{
  "num_hidden_layers": 22,
  "hidden_size": 128,
  "num_attention_heads": 2,
  "num_key_value_heads": 1,
  "head_dim": 64,
  "intermediate_size": 512,
  "vocab_size": 4096,
  "hidden_act": "squared_relu",
  "norm": "rmsnorm",
  "norm_place": "pre",
  "norm_eps": 1e-05,
  "positions": "rope",
  "rope_theta": 1020.0,
  "rope_fraction": 0.5,
  "qk_norm": true,
  "attn_scale": 0.147,
  "bias": "none",
  "tie_word_embeddings": "early",
  "parallel_block": false,
  "extras": ["some layers without attention", "local attention windows", "shifted keys", "value embeddings", "hashed n-gram embeddings", "a smear gate", "an embedding shortcut", "capped logits"],
  "init": "normal",
  "init_std_qkv": 0.045,
  "init_std_o": 0.0,
  "init_std_up": 0.045,
  "init_std_down": 0.0,
  "optimizer": "muon_variant",
  "learning_rate": 0.0103,
  "lr_mult_down": 1.5,
  "beta1": 0.9,
  "lr_head": 0.0203,
  "warmup_steps": 120,
  "schedule": "wsd",
  "decay_fraction": 0.783,
  "decay_shape": "sqrt",
  "final_lr_fraction": 0.05,
  "batch_tokens": [16384, 32768, 65536],
  "max_seq_len": 1024,
  "doc_mask": true,
  "train_tokens": 224400000,
  "max_steps": 7010,
  "dataset": "wikipedia_en"
}
Each number is 128 + 24 x the weight over the matrix's rms, rounded and kept within 0 to 255. Layers, rows and columns count from 0.

# layer 11 attention key, 64x128, rms 0.0905, rows 0-53, columns 0-127
[[149  61 114 126 120 108 107 126 124 105 137 159 123 144 123 123 113 137 124 124 120 113 159 141 122 134 114 116 105 157 133 130 150 140 144 119 133 149 127 116 135 133 143 127 148 123 121 129 137 123 126 130 142 145 104 123 133 117 108 147 125 111 130 140 114 111 115 131 131 116 117 143 113 110 119 127 129 135 125 107 145 121 139 127 127 145 149 134 128 128 111 120 124 127 110 146 128 109 135 131 124 123 100 142 140 121 137 124 126 116 125 138 136 131 125 129 138 134 138 132 122 128 137 152 147 101 104 115]
 [126 208 117 146 163 132 140 125 135 147 115 117 129 106 135 123 124  93 109 135 123 102 129 129 102 145 111 146 136 107 132 132 107 107 125 121 113 135 149 125 153 124 135 150 115 135 117 143 127 120 123 161 126 119 110 107 124 131 124 104 112 143  94 118 126 114 124 124 111 137 115 155 149 129 146  94 135 165 122 101 111 129  85 145 112 107 140 161  95 119 122 141 116 127 122 109 146 133 106 138 127 121 132 141 114 114 126 107 122 139 141 114 141 109 135 136 131 125 114 135 121 135 112 150 127 134 150 139]
 [134  42 112  96 115 108 117 125 124 140 125 158 124 179 129 157 167 127 152 118 116 156 157 121 131 132 151 105 133 133 150 150 154 141 116 153 138  93 110  87 129 150 152 168 139 134 126 131 145 119 139 127 122 121 129 132 119 104 139 124 144 133 136 156 129 119 142 104 114  97 103 144 114  98 123 103 102 117 134 134 102 116 134 136 141 119 150 154 116 131 110 107 114 121 122 151 131 127 154 126 131 115 122 121 127 150 139 119  93 113 154 158 111 151  97 129 120 127 136 139 132 123 131 102 118 103 109  95]
 [108 206 132  84 159 138 151 133 144  72 124 118 127 122 154 122 119  98 141 135 142 122  91 157 130 170 123 138 109 101 124 167 137  83 124 152 121 106 132 100 111 145  96 138 138 138 135  89 127 154 107 147 119 112 136 130  94  99 153 107 121 149 141 129  95 106  96 117 132 149 131 132 162 160 165 110 131 146 124 116 143 116 110 181 137 114 130 124 119 134 154 164 149 157 111 163 138 134 133 126 109 135 160 104 126 100 128 121 124 115 128 109 103 101 119 132 150 117 134 139 146 142 123 123 121 127 134 136]
 [119  44  98 122 117 140  83 115 131 157 173 138 136 154 124 138 125 130 178 129 112 121 140 100 173 113 129 133 110 137 129 124 149 135 126 135 137 117 103 105 103 122 183  95 110 104 144 138 122 120 127 112 116 123 126 156 138 155 135 125 146 148 122 115 153 141 112  98 154  76 138 181 111  85  84 105 122 126 151 169  92 155 122 110 117 115 148 127 128 144 121 107 125  93 108 131 134 112 117 121  96 133 119 147  98 142 116 157  92 143 141 159  96 138 123 133 131 121 125 123 147 140 105 115 112  93 103 125]
 [143 107  86 143 151 157 121 134 144 182 110 164 138 173  99  97 165 141 124 134 141 133 132 136 132 115 151 123 115 160 136 138 106 116 143 140 132 143 135 165 144 130 131 167 113 146 162 178 122 105 136 152 165 129 130 123 120 138 145 102 158  80 173 154 169 133 149 111 116 117 115 135 125 145 130 122 112 144 137 133  91 121 157 143  86 120 105 130 172  95 143 141  92 112 175 116 117  93 142 166 127  84  90 133 145 189 120 117 106 128 162 104 147 123 101 185  85 157 114 146 100 106 132 149  79 139 141 134]
 [ 65 255 148 129 123  83 180  91 108  66 114 107 133  97 125 142  89 162 134 108 146  78  67 119 106 124 112 137 104  94  85 167  88 110 134  61  96 133 148 118  86 155 141 105 156 143 123 133 133 142 112 110 119  94 128 128 162 113 127 129 114 142 137 118  79  87 141 140 128 174 126  99 126 137 127 118 161  97 123  92 174  81 100 159 128 118 164 138 154 137 143 107 185 123 101 170 146 183 124 166 138 128 182 108 111  76  86  94 164 118  93 103 135 127  86 133 176 128 182 108 159 138  94 115 156 132 139  92]
 [ 96 160 136 144 144 173 166 143 122 132 140 110 103 134 126 164 128 163 137 121 133 186 121 152 140  99 107  92 152 126 135 140 127 102 158 150 148 131 116  99 134 190 165 163  96 118 106 162 105 137 160 116 126 109 100  99  90 171 142 150 134  89 180 125 129 142 180 115  59 138 164 120 139 134 164 130 173 124 105 108 164 111 188 138 161 148 181 172 183 133 128  97 152 130 161 111 135 156 128 121 155 101 162 149  92 170 135 146 150 108  90 154  75 155  78 100 138 138 153 112 144  92 115 129 103  70 156 131]
 [173  87  97  90 119 156  97 149 120  71 132 151 144 109 151 122 131 121 129 114 103  55 132 107  95 103 131 107 106 126 111 128 181  92 114  49 152 111 114 143 105 110  96 111 172 118  98 126 113 108 175 145  75 144 173 153 174 119 126 108  97 119  70 117  89 140 110 149 127 180 164 134 141 115 136 123 115  94 124 109 157 132 144 107  69 116 102 108 108 151 118 162  83 148 125 117 155 117  93 106 104 169 122 172 117  94 104 131 134 102 103 147 125 131 146 127 118 168  97 138 115 100  93  82 106 129 164 139]
 [162 166  87 110 178 105 152 106 131 190 128 123 145 141 127 121 142 121 125 104 129 159 137 120 104 139 169 169 101  85 153 101 140 151 124 190  91 104 123 122 160  82 112 203 140 110 119  94  65 122 172 111 131 142 109 154  80  80 126  77 157 111 118 123 145 195 107 129 145 146  90 137 163 149 120  97 138 221 142 155 100 132 126 155  98  82 118 127  85 129 149 135 119 145 160 132 115 158 109 131  88  99 135 105 157 127 130  90  76 109 171 112 149  64  98 177 128 138 118  92 137 173  99 121 114 130 150 195]
 [125 124 113 161 123 167 116 116 135 191 114 136 116 111 110  86  82  87 152 143 112  90 120 143 113 121 100 112 136 112 110  76 133 109 102 143 104 137 125 130 153 118 128 140 138 131 109 109 132 155  77 149 100 135  91 101 110 134 132  83 118 100 133 141  94 122 115 168 135 111 106  90 118 125 117 122 125 144 153 151 131 163 149 130 144 119 121 104 131 125 102 146 129 145 138  94 147 121 189 143 143 132 151 144 107 116 126 165 155 177 198 133 151  99 156 184  76 143 110 112 142 131  95 103 105 150 158 141]
 [167 145 137 108 136  78 122 102 124  79 124 119 158 121 128 144 142  92 119 158 136 170 148 106 148 152 145 144  84 134 114 103 142 109 125 130 135 138 106 188 131 104  95 124 128 154 147 118 105 163 122 123 128  72 128 136  83 142 117 172 143 131 146 137 144 106 107 105  64 146 137  94  99 161 116 153 144 157 158 148 133 118 155  94 142 118 115 133 136 158 148 108 107 176 160 129 133 121 103 170 129 101  78 131  98 151 130 116 136 164 138  67 121 140 141 127 144 185 137  98 130  80 116 132  97 133 122 191]
 [104 147 125 122  98 120 143 105 143 146 125 135 158  95 137  91 118 140 102 122 116 129 113 123 151  76 142 150 153 125 119 127  96 127 120 112 122 149 153 162 158 115 130 135 142  96 131 120 119 117 131 143 138 117 126 158 193 148 120 170 146  88 108 115 114 152 130 117 120 128 122 121 130 126 115 136 144 147 146 121 157 121 146 138 153 120 122 134 152 120 183  79 125 118  96 133 122 144 108 137 133 143 105 122 130 140 139 137 177 144 155 126 108 140 125 124 116 152 111 142 117 152 102 136 134 116 121 104]
 [150  90 149 104 119 128 175 114  95 119 175 166  92  72 140 164 114 108 120 117 102 178 123 149 131 155 100 120 169 128 119 147 170  92 107 130  85 150 187 104 144 122 140 113 136 104 153 101 134 136 123 157  69 140 126 149 112 155 124 142 117  86 109  82  94 122 104 192 125 146 145 127 128 151 149 133 165 124 107  92 177 151 132 116 125 119 108 128 132 129 181 167 157 172 152 100 107 162 126 139  97 180 115 113 169 126 151  85 107 131 118 110 176 143 108 156 143 139 128 141  74 160 132 149 158 112 113 158]
 [167 161  81 109 140  66 125 149 126  77 110 172 148  90  87 156 100  84 134 130 129 141 155 146 134 129 137 113 129 163  87 120 128  72 137  98 121 117 169 187 125  98 142  99 115 129 175 107 137 109 174 148 162 129 162 129 144 110 114 115 140 142  90  86 143 114 105  96 152 141 127 101 146 175  91 109 116 127 150 112 121 131 158 163  85 126 134 120 135 128 157 100 114 141 128 117 116 111 149  92 157 128 143 145 151 142 129 128 153 127 140 115 132 166 108 166 152 151 123 141 107 131 102 123  94 171 111 177]
 [154 140 148 151 140 125 149 142 118 127 143 128  83 129 117  90 128 115 152  92  94 152  81 135 145 139 126 129 130  99 158 135 146 135 102 147 161 129 158 151 106  94 135 151 142  84  94 145 137 154 136 122 121 124 127 115 132 138 143 139 141 109 111 112 172 120 128 128 132 128 160 104 147 139 102 130 128  89 108 171 108 122 115 129 149 119  72 150  95 119 157 129  85 119 108 130 167 175 143 109 135 122 122 142 107 102 110 114 113 136 159 108 120 169  81 144 144 107 127 140 145  95 114 109  67 173 147 163]
 [137 126 133 106 136  83 146 110 120 100 136 151  90 133 125 130 128 122 141 126 143 132 118 108 122 117 127 115 133 151 158 133 127 137 127 161 121 127 161 149 138 106 154 148 141 119 126 135 135 106 125 144 139 116 148 123 149 117 115 117 110 105 118 125 152 137 122 129 100 134 121 133 140 106 124  93 133 136 115 129 136 117 116 120 137 107 118 137 128 152 133 154 105 125  89 130 118 138 142 115 127 114 130 151 138 124 165 105 128 150 136 125 146 120 108 141 131 113 142 130 142 146 131 190 119 129 139 101]
 [ 86 159 102 156 100 141 142 120 107 112 116 109 162 111 139 132 133 115 130 132 127 146 136 148 148 127 150 105 161 132  94 123 128 108 122 117 159 114 117 109  96 110 121 107  98 158 131 151 128 145 134 145 147 117 159 136 108 130 136 142 153 161 112 137 122 123 138 101 120 124 130 115 125 159 143 128 112 122 147 121 125 131 155 134 116 149 114 127 125 152 134 113 112 152 143 129 128 131 118 126 157 142 147 124 147 126 125 140 155 132 116 113 114 135 133 122 127 141 122 141 132 150 122  76 139 131 134 152]
 [109 152 127 113 135 126 126 127 138 122 147 155 138 150 131 125 163 135 117 102 134 122 120 132 125 125 148 133  83 141 131 146 148 124 105 138 133 123 157 146 136 120 138 113 128 117 117 113 122 106 136 101 119 125 119 140 113 120 131 118 144 140 156 125 114 124 146 152 141 146 127 139 163  94 137 128 131 115 123 139 139 136 138 144 145 117 140 126 122 150 131 137 106 141 103 141 111 126 108 114 124 109 127 124 122 153 129 124 106 108 138 148 121 104 133 153 153 109 150 126 142 148 130 143 137 108 112 124]
 [131 139 150 157 102 109 153 166  94  50 162 119 135 124 144 127 127 151 121 147 122 117 125 143 143 110 111 117 125 113 130 126 127  94 130 107 138 107 102 149  96 133 116  95 110 117 127 106 132 125 132 118 115 114 153 124 128 129 137 131 146 137  78 120 137 117  95 124 137 129 168 144 144 181 160 125 147 124 143 113 152 145 128 130 115 124 141 153 129 155 126 126 147 116 104 118 106 147  98 109 191 155 149 166 168 142 109 145 150 110  81 135 119 128 108 126 155 117 129 148 141 153 135 117 121 146 135 117]
 [116 169 139 162 106 100  99 119 113 139 115 100  98 129 142 155 128 134 167 115 133 127 133 127 137 138 113 150 147  95 142 111 141 141 101 103  96 183 153 118 174 148 108 118 138 113 113 121 130 137 115 123 109 141 124 138 159 145 113 131 163 166 140 113 107 135 101 177 131 159 124 124 134 107 143 149 101 113 112 131 142 150 105 107 165 118 112 102 115 111 123 125 129 117 125 114 117 140 119 114 107 131 105  98 136 143 145 124 124 131 175  92 172 111 137 137 135 115 128 119 137 116 133  87 138 134 131 114]
 [104 129 141 113 149 161 104 128 161 115 134 141 126 121  98 117 117  75 105 122 125 160 148 153 120 152 123 113 162 123 122 158 135 124 118 143 162 112 100 137 122  90 145 111 137 155 111 123 115 137 150 133 133 144 100 107 103 185 122 108 112 148 131  96 168 139 109 143 136 105 106 117 135  99 139 141 144 109 114 157 115 118 181 114 136 129  95 139 142 142 167  95 129 163 118 144 100 166 142 107 137 123 103 124 103  77 120 116 129 163 122 186  83 167  95 125 145 154 138 126 111 131 149 126 118  95  57 126]
 [156  10  93  99 127 144 153 152 139 182 148 156 133 106 130 148 104 108  98 116 121 152 154 112 135 114 132  83 133 171 131 113 171 168 149 160 144 125 111 134 133 119 182 180 138 152 121 127 111 149 123 180 130 136 145 175 159 117 115 144  81 112 115 118 125 162 114 123 112 132 118 133  91 154 111 133 117 108 112 150 122 138 138 138  84 123 108 134 148 132  94 116  95 120 158  97 149  67 154  93 107 130 129 142 124 130 155 135 151 148 131 173 123 128 133 152 138  88 158 105  98 151 139 154 145 118  96 128]
 [131 109 128 150  86 118 132 159 111 158 131 132 110 138 121 110 140 136  99 100 123 129 133 150 149 135 124 133 129  94 154 160 148 140 134 144 134 135 114 119 120 125 125 157  99 125 138  89 126 114 137 126 127 157 146 131 134 156 121 104 114 106 124 135 145 142 122 103 121 129 137 105 108 123 121 142 118 121 127 135 129 140 112 165 104 119 110 149 113 113 103 120 100 108 116 142 146  89 127 114 105 149 103 107 125 115 135 128 133 125 143  98 156 123 125 201 137 124 130 119 170 105 128 126  94 148 118 131]
 [107 177 110 109 157 142 113  69 117 209  96 118 148 140 117 146 134 141 158 124 138 100 148 115 136 119 135 165 120  97 137 124 150 122  95 146 119 118 130 117 105 125 130 151 122 119 132 143 118  94  89 139 113  92  89 109 108 124  89 123  94 156  95 135 163 133 133  97 130 167 111 105 139 115 127 117 157 146 180 138 110 159  95 162 129 128 127 100 125 110 121 111  93 121  69 131  89  82 134 139 131 116 105 142  96  66 140 147  87 155 106 109 119 153 107 153 133 156 108 111 149 120  97 134 143 136  86 140]
 [150 100 118 133 141  80 124 112 133  88 134 129 143 156 152 162 140 125 166 110 135 114 155 121 127  98 136 147  93  96 155 117 113 137 131 129  97 124 140 118  70 123 128  73 150 133  97 105 127 102  88 148  95 118 115 152 149 124  78 136  94 168 111 132 100 120 147 133 114 134 145 139 145 111 122 174 141  82 111  95 149 114 112 119 169 105 144 133 150 148  95 127 152  99  93 144 145 171 141  92 192 147 125 155 104 101 144 111 142 118  91 186 166 112 110  79 187 153 179 122 123 142 133  68 159 110 155  69]
 [164 127 137 113 129 138 159 116 120 139 111 115 107 119 119 143 138 111  84 129 154 133  93 137 132 148 119 150  87 136 121 134 166  77 138 143 135  97 117 112  92 103 138 192 175 120 134 109 124  91 112 118  93  86 115 101 156  96 105 128 117 103 130 141 131 164 110  95 123 156 121 103 157 135 124 116 127 162 170 131 116 152 134  94 120 152 110 124 143 119 116 120 106 127 109 117 159 156 131 134 145 117  94 130 154 123 141 146 124  92 125 139 114 126 129 140 136 143 182  91 109 110 139 106 119 146 130  91]
 [148 105 145 105 117 120 137 128 138  96 124 151 113 116 135 134 110 131 163 189 140 112 138 178 131 160 133 110 133 125 130 173 142 163 116 140 152 137 140 126 138 153 117 144 143 150 127 119 141 134 135 125 112  95  73 142 138 142 149 194 157 143 131  97 141 123 104 158  65 138 129 155 123 158 165 169 155 154 109 143 141 107 126 153 147 106 157 154 140 166 123 121 125  73 133 175 139 134 112 109 134 116 133 111 155 124 151 141 194 130  85 178 137 112  98 131 130 139 124 105 144 115 130 135 148 138 132 116]
 [ 96 149 149 127  93 180 136  73 135 193 113 151 103 162 119 145 114 141 116 151 101 117 123 108 104 112 124  98 136 102  96 148 139 161 137 128 105 114 112 128 113 115 110 172 124 122  86 129 122  62 111 189 174 139  80 109 144  92 128 131  84 118 127 129 113 118 130  90 116 116 171 116  85 118 123 136 113 148 102 135 105 159 102  99 161  84 150 135 130 107 133 105 155  99 123 143 128  51 137 138 126 105 141 160 124  92 110 170 138 108 148  91 123  98 136 155  83 103 111 153 143 171 143 139 147  68  99 132]
 [125 162 137 119 139  88 140  93  96  84 156 146 111 101 120 163 114 125 101  95 137 150  97 113 135  91 128 119 123 147 134 120 168 138 115 109  75 157 123 161 148 153 160  92 137 153 139 148 117 148 131  77 143 151 132 146 191 137 114 165 137 109 127 120 124 122 130 185 138 155  98 140  98  99 108 151 101 135  82 146 149 128 130 117 157 138 115 145 149 131  83 130 121 118 131 114 146 137 144 170 131 118 138 117 100 123 118 131 125 137 102 158 133  77  89 100 143 158 126 101 111 139 129 142 160 137 121 118]
 [117 106 136 151 132 102 118 146 102  99 130 134 151  68 143  91 118 120 109 161 144 165 140 158 150 177 154 135 141 160 151 155  61 107 157 100 100 110 127 163 128 112  78 125 145 128 138 125 132 169 128 146 137 129 137 122 159 130 150 154 108 137  91 154 165 143 135 132 136 135 118 128 119 153 151 149 137 108 112 135  72 125 108 129  82 142 113 125 128 120  89 122 126 179 158 161 148 109 126 121 140 133 144 101 145 110 147 107 158 163  85 173 171 143 147 210 112 121 109  99 154 119 160 123 127 106  87 144]
 [164 142 146 148 121 130 160 134 143 101 149 159  96 135 116 110 135 135 154 108 124 118 118 116  41 106 127 120  87 172 119 149 118 101  96 149 139 120 125 181  68  87 100 153 134 126 139 158  59 144 137 114 117 114 110 113 145 107 156 108  97 110 120 129 125 143 105 139  91 131 193 119 117 161 155 123 109 145 111 146 182 139 173 144 122 137 126 110 120 110 165 107  98 119 174 128  97 145  91 120 140 122 133 142 118 119 116 172 137 122  92 137  94 134 126 157 146 147 117 113 132 128 138 172 134 117 134 171]
 [136 130 144 128 132  76 123 132 124 119  65 152 156 160 114 121 112 126 147 114 143 115 141 147 111 123 162 141 102  86  97  99 146 147 102 165 130  88  78  87 103 160 131 132 118 107 168 132 173 142 143 113 128 117 136 131 136 103 126 115 138  86 173  98 110 115 148 152 139 121  97 152 151 143 123 139 146 107 129 123 133 120 147 136 124 135 152 138  96 125 118 128 124 129 145 140 147 138 129 160  90  65 110 106 119 166 112 153 109 135 139 132 135 168 135  81  79 114  82 135  88  61 124 140 101 120 133 109]
 [130 104 158  86 103  97 121 137 117  77 130  85 103 171  89  53 102 133 159 141 134 147 138 120 118 129 178 105 121 107 121 181 112 136 160 108 109 160  90 110  77 118 150 115 102 144 121 104 132 144 133 168 117 140 134 154 119 100 129 129 158 104 100  76 150 110 144 127 150 127 118 116 108 130 124 123 119 124 158 137  94 121 125 114 100 108 105 117 136  83 136 111 155 119 148 145 121 114 128 115 159 116 173 112 125 125 110  89 129 112 106 123  67 117 154 180 172 123 134 176 136 139  93 149  80 162 106 115]
 [ 95 151 141 101 125 126 113 141 121 195  82 135 127 143 148 122 135 127 139 125 158 121 156 117 153 144 124 146 114 145 136 118  96  64 121 127 161 135 136 111 151 133 106 119 149  60 122 160 125 168 124  65 135 127 120 133 129 114 129 149 164 137 131 137 132 104  57 138 137 139 145 149 103 112 134 116 149 131 172  87 149 121 119 137 174 139  99 119 104  96  96 147 120  92  86 151 132 122 131 156 141 114 181 120 130  93 126 144 146 134 173 104 141 101 114  99 173 109  90  77 117 138 121 122 140 157 126 118]
 [157 150 110 123 121 135 126 117 129 104 175 139 166 133 176 184 137 134 147 120 149  80 139 122 136  94 137 132 122 106 104 117 159 144 120  87 136 150 131 215 111 144 131 113 157  82 134 152 129 126 113  87 121 121 117 143 125 117 164  94 138 119 143 103 126 130 134 136 124 124 100 106 103  88 165 103 149  83 112 119 115 103 117 120 124 101 162 129 135  98 101 139 113 126 143 122 142 148  97 113 139 127 117 121  97 155 124 149 123 135 105 138 150 127 185 175 112 132 162 162 112 131 121 113 102 138  90 112]
 [175  92 158 110 129 116 108 128 130  74 123 120 179  97 113 141  82 124 148 146 109 132 127 135 136 118 129 144 135 109 146 133 147  97 105 138  99 165  94 124 149 111 114 127  88 161  91 175 148 146 107 150 181 133  77 109 144 148 120 111 145 160 134 100 127  92 120 109  74 130  75 154 141 116 150 113 119 135 176 142 126 131  88 125 159 154 124 155 141 104 106 103 173 116  88  98 109 116 132 108 116 134 139 123 144 116 169 142 119 133 111 108  90 122 122  94 133 124 120 129 175 125 140  75  96 153 174 123]
 [ 77 130 119 104  85 142 140 100 132 198 119 102 158 178 151 131 124 142 119 131  76 126 133 198 196 113 118 171 133 135 150 132 127 136 132 184 131 100 127 152 184 178 123 166 140 150 114 109 151 139 184 100 132 108 131 118 106 148 114 143 164 101 184 146 121  97 147 116 118  92 121 184 126  65  94 126  95  63 115 157 114 129 147 115 138 151 144 136 139 132 141 148 147 159 118 120 166 123 133 102 115 144 166  95 139 156 115 113 122 136 147 155 120 135 133 105 143 128 150 158 108 112 101 151 124 119 123 131]
 [ 85 107 125 103 162 156 154 107 125 193 128 185 141 126 106 136 172 118 121 128 142 112 129 114 126 167  88 116  92 146 143 119  97 106 101  90 143 159 149 119 162 133 121 168 141 151 145 137 122 116 109 147 115 112 137 158  92 135 176 116 137 130 130 157 118 139 119  83 155 115 149 104 126  76 135 113 127 126 122 166  99 144 182  95 101 134  85 152 119  99 124 111 146 101 136 155 139 168 124 134 147 114  96 112 174 112 108 152 136 142 156 122 123 145 121 177 112 142 132 138 143 119 163  99 116 152 163 157]
 [178 112 124 108 123 136 130 128  90  90 113 113  82 128 169 145 131 159 113 102 140 126 151 111 146 128 137 169 139 121 142 116 112 178 122 120 100 129 116 118 171 111  97 111 114  99 141 100 149 117 125 137 152 146  85  79 173 141 114 122 145 182 104 138 110  97 146 135 108  70  84 210 166  88 163  83 118 121 124 103 140 119 152 107 131 146 139 126 107 183 101 129 134 108 106  97 130 105 128  93 180 143 141 147  83  95 102 137 130 112 138 114 151 114 141 108 104 102 122 147 120 137 163 149 107 129 142 133]
 [154 145 101  96 117  65  79 158  91  53 118 119 128 128 128 142 116 149 132 128 136 118 143 161 168 171  82 100 130  85  96 132 118  88 133 135 110 142 134 105 133 132 113 104 122 134  83 153 125 136  79 126 141  82  92 130 151 135 123 161 139 111 146 147 148 136 179 111 121 113 153 132 134 131 139  93 164  72 117 139 152  66 132 101 139 143 100 131 133 117 142 144 154 134 113 113 100 142 174 133 140 116 153 126 144 101 155 134 162 137 134 154 119 177 139 105 149  87 129 147 116  84  91 121 106 101 156 111]
 [ 90 147  85 137 142 173  70  89 139 202  85 145 124 189 162 146 134 118 159 121 157  89 137 100 169 100 169 170 105 119 101 131 128 109 118 104 135 127 126 128 121 106 109 128 105 116 137 187 157 118 111 165 122  72 121 148 123 137 118  93 129 118 172 145 125 141 135 112 112 107 104 134 175  94 131 100 128 126 152 130  85 127 112 131 177 121 158  87 114  91 127 142 105 117 152 124 124 163 166 119 120 125 168 145 139 140  85 141  49  72 180 121 117 108  76 143 125 133 130 134 148 126 130  93  85 124 140 131]
 [121 119 102 118 109 122 143 114 120 159 128 108 109 139 131 196 145 182 111 131 152  93 130 133 148 111 147 107 146 138 128  97 147 152 144 111  76  87 124 113 104 151 121 172 162 124 107 133 120 148 119 121 127 155 154  85 162 161 134 173 143 142 153 117 100 122 162 141 138 111 114 155 126 105 164 109 175 113 113 118 174 113 126 171 133 119 143 177 128  98 134  70 130 126 155 118 148 117 130 153 143 109 144 130 129 129 144 110 113 105 121 100 127 124  92  89  95 133 119  85 177 136 132 151 157  95 155 105]
 [138 122 129 103 152  80 146 134 132  81  88 172 155 143 144 108  90 141 111 146 126 103 119 120 137  96 124 137 106  99  96 113  99 155 128 133 138 111  96 141  97  91  91  84 132 127 145 103 132 129 123 126 145 156 134 146 142 136 121  99 134 134 118 150 167 121 127 141 151 101 172 142 152 144 170 132 137 106 149  99 119 142 137 136 163 146 110 123 106 141 104 122 148 161 145  94 103 141 134 107 104 204 149 134 140 122 128 150  85 120 130 126 145 122 160 138 126 112  94 158 111 156 151 128 157 132  96 133]
 [ 96 131 113 150 165 116  45 103 141 185 101 143 110 127  76  71 147 108 124 138 141 110 150 155 135 154 144 141  86 115 129 125 118 126 119 155 139 142 157 130 127 125 145 143 130 132  94 109 164  87 134 107 153  98 135 137 127 122 119  85 132 102 139 103 166 144 138 147 130 146 172 138 145 124  73 176 116  96 119  99 114 115  79 149  94 102 135 101  87 118 130 133 130 169 117 143 148 132 119 159 160 152 129 130 134 106  95  91 141 148 115 141 165 124 105 126 127 194 116 123  98 169 129 111  93 121 128  90]
 [142 144 144 112  97  85 151 149 114  49 117 146 143  98  95 180 102 115 149  82  96 123 110 102 101 128 110 105 147 120 147 156  90 140 132 108  59 151 136 129  97 148 178 181 108 137 141 109 132 120  89  79 164 129 106  89 155 145 124 136 134 158 162 127 108 134 140 127  83 111 147 120 130 101 136 155 167 146 144 140 185 149  85  97 163 121 160 186 172 140 161 113 159 118 105 143 174 138 140 146 119  73 132 144  95 162 166 128 162 109 126  94  81 143 141 151 109 111 161 128 129 129 129 109 168  58 140  99]
 [128 134 123 146 104 195  96 129  98 139  87 162  93 118 130 115 119 124 158 158  89 135 127 129 149 151 167 107 141 148 147 119 124 131 122 112 163 190 131 145 138 122 160 186 131 117 155 129 117 114 143 125 125 140 124  98 112 148 111 150  90  93 156 140 109 179  86 152 125 150 100 126 143 139 126 104 140  67 143  86 129 164  92 172  95 134 126 117 133 134 160 151 130 144 147 118 108  92 169 115 102 159 107  92 143 170 112 119 119 118 122 118 132  99 147 155 114 150 110 143 127 144 113 108 123 127 158 160]
 [199 156 151 126 149 105 157 160 122 101 172 130 153 148 154 121 129 135 112 116  98 172 140 140 107 112 142 121 138  85  98 101 138  70 116 166 126 117 138 108 120 146 136 166 142 147 114 146 108 102 142 141 109 127 111  97 153 161 107 173 135 146 183 132 154 137 141 136 113  83 132 129 124 128  93 164 131  78 147 138 132 112 160 107 116 157 162 160 102 150  90 142 142  99 173 149 125 134  74 116 149  93 130 155 108 154 120 177 148 133 138 109  60 112 121 116 121 113 107 110 125 159 158 141 115 134 155 130]
 [114 158 116 130 125 143 130 123 153  82 161 113  94 150 179 113 123 126  94 104 130 150 118  99 133  88 111  83 142 129 131 119  87 135 139 105 155 129 137 201 138 143 161  65 111 157 110 137 134 138  92  87 134 115 151 122  91  77 149 115 127 110 140 143 121 121 132 161 117 125 139 160 149 141 112 147 159 134 121 101 162 132 155  79  96 105 136 151 149 156 146 147 167 124 145 124 154 147 126 172 159 104 127  97 172 122 120 169 138 133 125 118 100 155 118 117 140 125 137 144 155 150 144 146 159 127 121 148]
 [139 136 135 112 113 116 104  67 101 102 135  78 148 140 107 133 174 127 120  93 109 171 129 126 136 163 133 155 142 109 121 131 122 148 175 149 175 116 118 127 137 128 124 108 159 137 131 145 152 156 158 111 125 120 145 122 147 149 149 133 132 104 178 120 107 112 115  77 136 112 146 132  99 163 129 166  78 144 125 158 145 110 148 152 113 124 123 163 137 124  88 141 128  91 149 106 137 174 148 117 144 141 117 116 125 155 126 105 166 129  73 150  94 124  89 133 114 126 124 139 123 202 156 113 105 115 115 148]
 [112 123 152 113 169 120 132 150 132  89 160 138 104 151 109 143 103 145 121 148 122  99 146 132 167 126 113 144  99 129 115 108 117 166 134 180 134 119 131 110  86 106  84 118 181 120 140 150 110 114 158 153 110 156 110 129 152 114 126 120 139 129 134 124 122  96 194  99 147 136 120 117 123 130 158  95 148 163  98  93 112 103 128 104 139 186 134 130 129 166 100  92 150 139 126 142 172 156 111 130 141 128 157 105 120 120 144 114 118  84 108 101  97 168 139  89 126 143 127 141  86 155 111 116 136 122 160 126]
 [ 78 121 103 159 131 176 143  77 129 200 206 113 143 129 118  75 146 126 119 117 110 126 152 124 132 110 113 112  85 123 139 113 146 149 120  98 147  84 111 114 118 111 106  94 141  97 114 161 137  95 180 142 107 110  90 126 124 118  90 144 147 157 133 119 174 124 149  89  79 105 108 109 133  94 164  84 125 101 115 149 106 112 141 104 136 120 105 132 135 121 102 130 134  85 145 123 113 114 108 125 130 108 153 131 111 153 125  99 120  99 146  95  74 146 132 126 162 141 142 108 123 134 122 107 158 142 126 127]
 [147 106 147 121 128 121 145 174 100 121 157 163 158 140 132 126 138 179 119 172 137 168 150 126 158 120 127 146 133 119 113 108 148 136 145 142  96 128 160 143  95  84 129 106 122  83 151 108 114 135 117 117 126  96 103 143 148 105 148 114 146 134 109 117  99 138 142 129 114 136  97 133 153 131 149 153 140 143 101 128 166 108 127 158 103 142 134  77 100 131 126 149  75 122 101 129 128  97  88 135 167 168 113 105 123  88 144 126 117 116 123  97 107  86 125 137 136  75  88 146 164 147 107  93 135 132 141 138]
 [146 155 157  73 140 139 115 119 177  20 160 160 102 132 102 121  86 156 163  92 124 168 155 103  92 114 108 131 145  96 141 150 125  74 135 131 114 161  92  84 139 112 130 110 117 186 155 115  95 121  92 154 154 116 111 149 175 129  95 121 108  90 143 112 111 157 121 101 143 162 183  85 114 153 119 122 124 140 145  89 162 124  72 156  95 142 110 143 125 120 146 110 111 100 129 128 154  87 147 146 141  57  77 146 151 110 141 100 153 151 112 110 138 122 100 117 145 115 148  79 123 130 124 169 130  92 128 162]]